config.yaml
d_model: 448
positions: "learned"
attn_scale: 0.125
init_std_qkv: 0.0226
optimizer: "adamw"
schedule: "wsd"
batch_tokens: 65536
Each number is 200 + 20 x the weight over its row's rms, rounded and kept within 0 to 999. Layers, rows and columns count from 0. The size before them is the row's rms in percent of the matrix's.

# up: layer 4 MLP up, 1792x448, rms 0.0517, rows 93-103, columns 256-319
# down: layer 4 MLP down (transposed), 1792x448, rms 0.0442, rows 93-102, columns 256-319
up93,102,211,221,231,203,212,224,240,172,214,166,187,193,189,178,187,203,198,173,208,215,181,181,269,221,198,207,197,158,208,206,229,218,191,217,200,201,222,218,225,214,237,195,163,216,211,192,203,226,189,203,185,218,204,164,229,204,187,198,174,196,203,215,196,209
down93,105,193,197,206,190,192,226,215,232,213,207,208,199,200,218,183,194,212,197,213,197,202,173,195,236,236,210,193,165,193,206,217,228,194,180,180,255,175,188,161,214,193,208,195,193,205,199,184,186,169,191,198,233,207,199,159,213,185,168,221,174,224,196,196,199
up94,101,208,187,234,207,218,184,176,214,197,186,212,197,177,214,195,207,202,222,162,222,207,202,198,191,161,198,172,185,197,242,218,185,201,216,210,232,186,200,193,182,223,175,212,218,218,205,183,196,208,215,205,241,245,193,212,201,195,148,170,178,215,202,204,216
down94,107,213,176,171,199,184,218,216,190,199,207,193,209,202,213,199,187,209,167,205,204,155,178,179,258,247,193,214,217,185,192,184,166,157,225,205,158,179,206,206,200,190,176,203,177,193,232,216,182,211,201,188,231,185,213,186,190,168,229,198,202,187,196,204,173
up95,101,222,211,206,208,192,169,200,203,204,189,156,200,210,165,189,203,223,220,199,217,177,209,202,221,189,194,209,161,207,203,185,182,178,190,203,210,199,211,229,154,236,211,207,179,185,174,173,206,206,188,219,215,182,187,215,161,244,182,204,200,217,197,207,196
down95,105,227,207,205,189,217,229,162,220,200,182,208,206,183,199,223,181,202,203,226,194,223,206,185,217,205,191,214,210,194,200,212,202,230,199,185,194,263,190,195,215,246,199,214,173,180,203,203,183,183,197,208,180,181,204,199,200,207,173,185,196,201,198,210,180
up96,112,187,198,225,227,221,178,205,193,186,200,218,187,167,205,224,185,215,173,212,177,195,204,186,201,212,200,217,232,210,198,205,217,182,227,196,184,177,208,194,204,175,183,182,195,192,196,173,153,182,225,168,204,206,213,220,182,224,209,218,212,221,214,194,207
down96,102,197,202,210,180,207,227,213,195,214,191,188,229,216,201,201,177,203,190,202,200,203,205,198,214,240,201,176,228,201,146,200,197,211,208,185,189,189,204,175,180,188,205,237,225,229,184,216,184,247,216,212,187,229,199,210,132,218,207,221,213,163,190,191,191
up97,104,204,183,230,209,192,194,236,202,169,169,203,212,214,171,193,213,194,201,174,201,178,220,224,209,163,159,211,239,210,231,212,174,181,239,210,195,215,210,221,211,197,204,194,199,210,207,159,195,165,191,216,214,194,220,213,180,191,198,179,184,204,220,228,189
down97,094,204,191,175,218,192,182,180,225,215,180,216,195,193,214,205,170,150,213,192,186,190,216,200,167,186,212,185,210,209,215,179,193,145,215,205,213,209,204,199,164,187,185,193,189,190,229,217,187,178,204,193,224,206,201,213,190,219,177,221,201,209,154,212,192
up98,097,206,194,194,216,197,249,201,230,195,192,140,234,206,208,212,181,190,206,179,205,197,177,217,211,192,197,182,241,208,213,217,184,171,197,202,237,233,212,198,210,241,192,184,199,192,197,190,229,170,220,199,195,217,203,230,194,142,193,165,215,191,174,225,194
down98,096,185,204,216,198,182,201,206,147,212,215,213,206,184,184,192,199,210,220,233,214,222,181,168,186,194,172,214,193,211,193,202,189,219,198,186,183,205,201,188,178,196,209,171,217,210,217,180,157,221,197,190,171,227,208,241,193,230,209,214,222,201,240,198,187
up99,123,218,218,207,212,171,216,223,177,204,205,166,222,233,183,199,186,209,172,169,164,187,236,188,239,157,174,210,191,203,162,195,175,213,217,235,188,236,215,205,165,244,221,160,212,193,210,158,186,186,207,236,219,202,207,200,165,231,208,203,204,221,235,221,183
down99,112,220,172,233,206,200,187,186,217,193,203,152,210,184,187,220,157,183,221,206,161,179,178,209,219,180,158,208,203,193,221,200,197,251,187,223,239,226,175,180,214,194,229,200,194,223,185,192,178,179,170,214,198,185,189,164,219,221,175,198,224,206,206,224,186
up100,097,196,237,236,240,162,207,240,174,211,208,173,200,203,206,185,202,176,162,176,184,193,194,179,241,221,153,178,214,216,181,193,199,174,192,215,159,217,199,225,187,185,221,173,232,172,181,195,200,210,209,211,177,229,206,198,210,183,232,199,211,204,234,141,197
down100,105,234,177,222,181,190,216,196,173,201,203,207,216,179,221,213,203,185,187,235,199,213,178,203,190,144,191,212,198,207,192,189,240,194,222,225,143,226,212,211,184,189,195,167,177,206,209,211,165,141,201,181,218,189,253,180,216,222,207,177,217,183,195,246,192
up101,094,252,208,197,193,237,192,203,181,202,203,214,208,246,193,201,222,180,204,216,192,202,219,184,188,197,186,208,194,199,210,210,216,150,205,213,194,213,256,195,229,184,212,168,187,195,231,210,245,165,207,197,209,188,181,228,167,161,188,170,169,198,208,219,191
down101,088,250,217,209,231,182,224,159,169,180,215,214,242,196,256,149,247,206,220,238,212,195,162,219,179,214,199,189,180,233,204,201,187,168,211,178,187,188,207,202,185,174,191,189,201,180,210,200,199,204,205,207,202,222,199,228,191,205,220,169,224,216,179,199,185
up102,110,183,198,213,181,183,159,195,189,196,191,192,200,174,206,198,171,203,187,197,191,234,181,216,206,214,151,193,214,203,223,192,191,204,192,204,205,164,224,181,180,215,178,155,186,200,202,181,173,195,195,209,195,228,193,220,178,183,223,151,180,196,258,187,208
down102,107,185,238,211,205,160,189,171,203,213,203,219,206,151,188,174,183,227,204,170,226,209,205,198,188,197,190,191,191,217,172,188,191,182,193,216,223,179,164,217,170,188,187,206,187,183,223,172,223,201,194,249,182,231,208,189,219,223,196,244,190,216,205,176,186
up103,102,193,185,223,202,204,195,234,217,196,205,231,206,170,201,179,155,204,184,219,168,224,192,195,236,222,214,163,220,227,188,207,222,186,195,177,179,196,195,212,201,193,190,218,171,178,206,194,189,187,219,194,179,195,190,207,183,191,193,219,196,170,194,195,233